{
  "num_hidden_layers": 15,
  "hidden_act": "squared_relu",
  "norm": "layernorm",
  "qk_norm": false,
  "parallel_block": false,
  "init_std_up": 0.0972,
  "init_std_down": 0.0972,
  "lr_mult_qkv": 0.7,
  "warmup_steps": 200,
  "schedule": "wsd",
  "max_steps": 5456,
  "dataset": "wikipedia_en"
}
Each number is 128 + 32 x the weight over the matrix's rms, rounded and kept within 0 to 255. Layers, rows and columns count from 0.

# layer 4 MLP up, 384x96, rms 0.0969, rows 358-374, columns 0-95
[[100 155 102 145  90 101 128 156 113 131  84  89 111  93 134 133 155  96  48 113 127 123 156 176 125 180 152  97 119 134 139  70 119 174 194 117 118 143 147 168 145 130 123 119  93 132 100 110  94 134 117 137 158 157 109 120 169 116 129 149 117 190 150 158 144 142 106 139 157  86 161 116  84  49 120 136 135 137  70 124 100  83 135 126 187 186 147  79  98 139  82 108 133 129 139 134]
 [127 143 131  92 174 114  86 115 226 149 138 160 169  71 132 123 141 160 132 128  52 144  82  86 156 128 101 144 131 122 109 122 157 151 166 105 125 155  95 125 122 173 130 168 101  96  95 185 137 117 132 122 123 119  31  95 156 137 163  96 142 125 114 141  84 135 104 130 119 202 127 147  97 141 142 166 138  99  96  58  67 159 121 169 120 125 126 116  95 123  81 185 101 140  92 137]
 [ 48 151 143 121 140 132 123 110 132 122  72 141  60 126  76 122 160 148  66 156 146 156  88 108 111 166 115  99 136 127 127 153 131 107 125 139 180 110 157  83 121 118 130  73 154 134  98 139 130 155 119 112 155  88 149 116 120 134 160 103 153 139 142 112 132 105  71 137 115 113 144 107  99  72 111 168 144  99 133 151 102 119 152 132 130 146 159 128 130 162 112  89 153 117  93 150]
 [ 94 156 127 165  80 154 149  86 124 123  97 125 148 144 115  74 112 112 169 121  89 106  69 136 138 150 121  84 140 148 124 157 103 122 107 124 123 148 110 149 118 118 143 129 130 133 186 100  93  99 182 173 166 107 149 166 164 128 156 123 141 189 152  75  84 163 171 128 110 164 157  94 149 115 141 132 115  90 164 152 140 100 133 135 156 132 119 166 133  63 115 143 156  94 163 161]
 [ 92  57 115 134  91 131 108  71 138 115  87 134 125 153 132  66  92 113 115 129  75 121 115 124 127 140 101 138 149 156 109 107 129  80 139 109  93 124 100 170 113 130 237  89 172 144 152  93  53  78 128 168 162  64  99 115 162 168 121  91 124 136 144  78  84  80 139 195 134  93  88 172  96 168 124 114 176 128 113 113 156 152 146 154 138  31 166  96 130  98 108 143 146 107 141 151]
 [ 92 130 127 115 101  71 116 114 162 152 100 115 106 124  97 118 117  93 129 169 189 136 130 185 170  84  96 121 174 105  80 145 128  99 159 160 129 113 139 116  87  92 143  83  57 100 115 140 161 135 138 110 163 113 137 101 160 152 134 165  86 121 126  85 107  94  75 138  90 141 159 137 156  79  85  98  94 156 146  88 167 127 131 112 108  92 134 173  31 114 156 135 104 134 106 132]
 [114  94 122 153 178  90 140 104 175 165 101 127 148 102  81 170 138 111  77 136  77 104 150 160 150 152 152 201 133 127 154 195  63 110  94 173 140 120  85 120 142 138 149  57 106  95 124 111 147 144  91 110  67  92 179  98  91 129 110 174  98  71 109  83 103 140 101 140 178  75 141 149 107 163 123 124 123 124  84  94  91 141 119  53 112 146 118 161 123 183 140 124 104 124 146  74]
 [133 122 108 133 193 112 155 133 123  84 157  37 187  66 123 174 136 125 164  91 165 123 135 147 128  97 138 117 137 118  79 167  93 130 117 158 154 168 123 129 131 111 124 159 162 161 106 138 143 199  95 123 149 152 101  95 131 151 154 112 149 125  99 169 128 130 167  96 130 164 135 143 168 136 101 142 138 103 186 158  83 141 134  79 115 101 102 134 153 115 139 145 143 158 104 138]
 [177 107 152 132 122 111 136 147 199  62 150 186 166 182 154 200 105 183 173 168 118 183 113 157 103 121  93 149 143 101  89 181 130 128 199 135  91 159 150 150 109 154 138 153 117 127 127 232 140 105 160  77 116  88 141 122 148 170 214 154 126 153  91 141 180 154  53  88 165 147 174 166 186  84 133 194 107 136 117 126 213 144 161 192 125 138 162 113  71  83 142 147 102 142 102  43]
 [168   0 128 106 116 152 125 164 179 159 132 138 141 196  92 114 126 141 160  95  96 147 147 152 161 168 127 141 201 119 166 122 120 113 159 160 142 171 101 150 108 104 188 146 117 116 198  94  73 140 160 143 191 156 122 132  78 144  97 133 163 102 105 102  82 179 184 158 163 127 143 109 255 149 157 152 154 192 148 108  98 146 147  53  68 134 126 182 116 144 218 167 143 120 144 122]
 [107 158 127 157 130  79 117 144 122 101 118 141 126 106  75 150 116 128 164 120  69 146 151  80 142 133 141 157 178  99 114 153 116 134 132 133 108 140 157  86 158  91 162 150  70 137 123 116  68  86 134 132  96  85 122  64 119 133 123  96 146  92 107 135 129 153 143  98 134 111 107 120 152 134 136 148 112 193  82 141 172 140 153 108 147 102 180 121 126 132 154 123  35 182 139 127]
 [108 131 147 181 205 148 141 142 156 129 140 139 158 111 156 143 117  79 145 172 105 149 117 112  97 135 177 163 160 137 106 144  16  88 148 141 116 141 104 149 103 125  88 109 111 164 110 146  60  87 106 128 149 109 109 185 140 186  19 142 114 112 150  92 114  42 109  95 116 106 121 103  89 164 129 107 121 138  84 126 112 141 177 109 143 165 155 100 214  73 112 155 125 147  88  82]
 [110 124 129  26 131 131  93 112 131 109 106 118  91  82 152  65 152 178  85  36  58 129 139  68  98 119 139 136 117 171 122 114  93  97 103 106 113 100 161 115 103 118 109 102 177  82 148 103  89  85  90 117 129 121 110 117 105 131 188 155  96 103 132 130  44 138 122 189 154 170 180 151 130  97 154  96 110 148 133  16 100 183  52 150 118  70  38 100 146 129 140  72 118 155 189  95]
 [166 181 147  99  96 151 129 128 117 151 142 157 107 118 163 167 156 171 160 129 104 120 116 136 164 153 105  92 127 191 150 132 141 138 155 103 131 160 148  90 102 175 140 144 138 182 134 151 114 204 147 173 106 141  77 132  99 115 104 123  83 100  79 117 104 104 126 117 165 114 124 203 189 154 116 104  92  84 165 107 155 144 134 152 144 142 159 110 127 125 115 145 141 140 180 173]
 [120 146  79 146 132 135 101 119 125 162 151 111 192  98 129 186 120  98 131 125 131 160 145 194 201  99 142 107 124 142 117 198 140 171 140  77 113 112 113 155 107  84 134 146 144 107 127 102 136 119 157 141 115 155 115 106  80 179  86 120 152  88 104  83  98  86 145  92 116 155 143 121  99 161  86 116 135 135 143 148 176 127 117 145 158 144  89 140 150  98 139 133 154 137 148 119]
 [ 65  93 156 188 141 125  95 132 109 117  95 152  74  94 140 170 155 130 184  98 131 172 126 140 102  99 161  92 100 148 115 121  98 127  66 119 154 119 127 131 112 149 113  70 113 125 144 140 104 104  92 140 152 112 135  97  69 176 111 102 154 127 167 112 135 151 108 152 146 116  95 131 173 144 157 103 100 158 136 148 130 125  93  95 119  93 141 130 194 130 151 177 112 138  96 151]
 [ 78 107 170 104 133 106 144 119 147  95 166  95 176 157 120 142 122  92 144 116 142 119 135 179 119  41 130 150 126 141  84 130  84 139 113 187 103  97 121 124 126 152  89 183 113  52 171 135 157 143  91  94 170 152 157  75 109 206 134 143 126  93 117 129 154  69  88  92 100  89 105 101 150  84 128 178 168  83 105 165  56 149 138 133 100 156 131 122 116  70 117 131 157 158 113  90]]
# layer 4 MLP down (transposed), 384x96, rms 0.0968, rows 358-373, columns 0-95
[[177 138  96 131 154 116 131 114 121 134 167 138 160 102  84 126 122 149 140 103 128  67  98  98  91 110 109 122 169 110 130 112 171  66 130 152 147 129 148  79 125  95 196  89 163 102 144 153 142 147 171 102 119 142  91 147  72 143 124 152 166  48  75 144 141  83 151 123 136 135 112 148 151 172 123 113 125 102 166 126 149 136 116 133 141 100 122 144 165 148 133 122 111 113 162 101]
 [ 83  47 137 111 142 146 155  85 145 121 126 157 129 166  76 155 127 129 164 135 149 160 115 186 152  98  77 135 142 180  92 137 165 150 134 117 100 135  80 160 149  93 155 129 152 169  71 124 191  96 112 152 128  93 163 184 136 145 165 146 157 140  94  90  84  79 126 116 136 134 164  93 123 179 166 111 113  98 135 127 174 155 128 134 134 128  82 169 146  62 125 118 164 173  74 136]
 [166 100 143  94 145 161 124 150 165 140 142  90 123 145 117 132 170 113 100 136 132 118 124 163 121 125 152 118 103  98 140 167 150 139 137 131 111 111 140 124 141 122 148 117 151 121 164 124 120 205 128 142 127 187 110 130 114 108 125 138 159 146 138 151 133 147 192 154 211 160  81  86 154 132 107 114 171 171  86 164  73 171 159 138 144 162 131 163 198 112 134 100 104 142 158 149]
 [167  65  96 110 127 150 117 154 104  86 133 107 136 123 116 134 131 176 144 117 116 117 160 167 121  97 113 127 133 110  86  73  91 124 165 105 137 103 164 145 107 158 131 145  80 160 138 139 139  85 138 110 141 145  69 144 198  95 168 141  85 100 112 181 127  97 135  95 173 118 142 111 102 173 138 146 157 128 131 177 110 152 134 102 164  89 124 144  80 151  95 105 151 166  95  89]
 [138 164 124 136 129 127 169 157 110  80  79 149 131 138 159 139 122 103 182 112 106 111  92 159 143 154 172 118  92 143 174 161 173 143 109 171  42 182  89 161  87  90 135 132 161 139 165  26 115 147  94 129  95 141 137  85  69 105 111 136 163 150 107 141 118  96 116 142 108 198 123 157  40 139  81 128 137 136 133 115 192 141 166 114  84 120 135 200  70 121 133  85 100 135 144 126]
 [ 76 115 119 135 114  99 138 153 112 112 115 132 142 120 127 133 134 154 142  90  73 122 136  83 111  61 113 160  96 106  94  93 158 119 131 127 197 161 114 146 130 129 150 128 108 115  96 103 107 175 110 137  78 109 145 112 164  94 175 105 139 137 127 145 145 174 141  83 142 130 163 192 135 172 126 116 149 156  98 124 135 150 106 124 164 151 158 128 140  59 106 150 120  55 128 152]
 [ 82 150 154 127 101 121 148 138 126 156 201 116 106 126  76  96 185 188 137 180 188 136 127 128 180 155 112 116 129 105 122  73 119 117 100 139 128 123 183 146  62 155 168 116 148 107 143 186 113 111 111 153 133 140  83 104 142 116 151 170 109 182 169 146 118 139 125 136 155 136 123 149 172  89 153  90 102  75 110 116 128  28 124 103 108 144 146 147 147 141  94 121 186 105 120 126]
 [161 134 132 137  96 144  97 127 150 131 130 193  97 123 124 113 147 131 130 140  83 113 128 149 133 166 123 185 126 157 165 119 126 150 110 106 140  97 136 132 147 154 140 107 117 101 175 142 107  92 119 124  88 101 148 116 127 160 144 112 104 119 133 100 158 107 109 122 124 101 105 158 111  89  92 179 152 110  56 136 128 137 171 167 128 143 133 115 133 109 105 193  89  78 177  82]
 [111 147 148 137  97 153 142  77 135 105 101 168 168 215  85 139  74 157 135 104 184 130 126 164 160 109  72 129 154 149 137 146 173 197 117 142 104 104 102 203 111 121 137  71 160 126  98 110  26 161  97 141 116 185 134 132 146 113 104 105 108 155 109  92  62 112 101 133 110 137 133 179 124 113 160  76 124  93 158 163 108 157  97 138 129 166  90  72 166 121 101 121  82  61 137 222]
 [108 152 170 133 126 133 157 116 113 133 143 168  84  77 176 168 130 139 132 148 135 120 113 150  55  67 147  18 103 116 150 167 128 226  68 103 115 130 139 120 218 133 111 129  71  99 115 136 162 168 119 157 123 142  93  36 107 121 152 138  88 197  82 182 175 148 132 102  96 126 143 165 124 133  71 172 124 147 132 104 148 126 187 157  87 179 132 156 129 124  71  93  48 155 167  91]
 [ 74 144 138 104 142 134 125 154  93  95 160  96  52 140 121 100 116 113 126  77 128 108 147  92 124 141 159 165 117 118 102 131  87 140 165 129 151  88 120 136 122 151 138  90 102 122 111 102 111 110 138 133 118 184 129 117 117 116  92 165 129 142 155 138  84 175  60 122 140  96 153 153 158  97 141 163 170 137  93  97 117 112 126 164 161 149 148 111  61 121 135 157 137 101 109 167]
 [159 153 142 151 140 135 136 143  36 190 111 108 163 102 131  92 146 135  95 101 105 130 142 112 116 182 115 129  82 126  96 137 123 134 152 117 105 110 113 122 141  79 148  70  96 240 124  95 162 185 181 182 124 180 127 101  99 133 142 116  72 116  90 189 112 167 149 123 119 136 199  99  67  76  96 186 132 124 146 149 162 113 179 126 108 212 128 163  62 178 136 158 158 107 170 138]
 [131 166 100 129 114 126  90 115  92 103 123 166 141  97 128 101 126 116 143 163 143 167 142  76 169 104  87  88  83  94 134 127 134 165 188  55  99 126  84 159 139 128  92 130  91 123 144 169 155  86 115 150 110 133 191 116 140 108 212 168 162 142  85 167 112 148 101 145 178 100 158 110  93 122  81  98 146 180 120  71 132 162 160 104 154  86 111 112 118 128  58  64 113 134  83  84]
 [132 100 116 153 151 131  96 152 121 117 129  92 175 101 153 151  81 153 120 149 159 136 152 118  82 122 158 134 184  83 115 117 135  95  66 151 107  90 117 130 142  88 135 126 140 120  97  85 130  98 102 133 146  48 143 133 105 145 130 132 168 119 128 122 153  78 144  78 117 167 104  77 112 128 120 131 121 171 122 125 165 117 135 112 132 123 147 136 148 156 185 139 115 131 131  72]
 [146 133 106 132 127 135 141 115 117 132 129 149 150 132 152  84  53 103 112 111 161  84 109 113  73 142  97 138 127 144 112 112  76 101  83 217 136  87 114 123 133 165 148 135 135 168  98 153 129 146 107 149 121  99 131 126 112 141 119 114 124 149 129 117 148 101 102 122 110  95 131 161 178 138 120 118  95 160 142 129  66 109 200 108 154  83 150 126 183 134 155 130 116 142 147 133]
 [105 114 133 132 139 138 111 155 137 104  92 103 153 109 110  84 118 123 106 135 101  60 152  89 138 152 134 123  89  92  55 148 121 171 162 174 130  95 105 142 129 133 105 157  96 110 130  98 122  87 125  88  99  89 148 158 160  85 127 140 111 148 110 136 139 129 112 106 124 141 140 146 105 114 147  96 198 121  91 114 109 156 194 115 161 102 122 113 106 122 129 174 175  65 135 123]]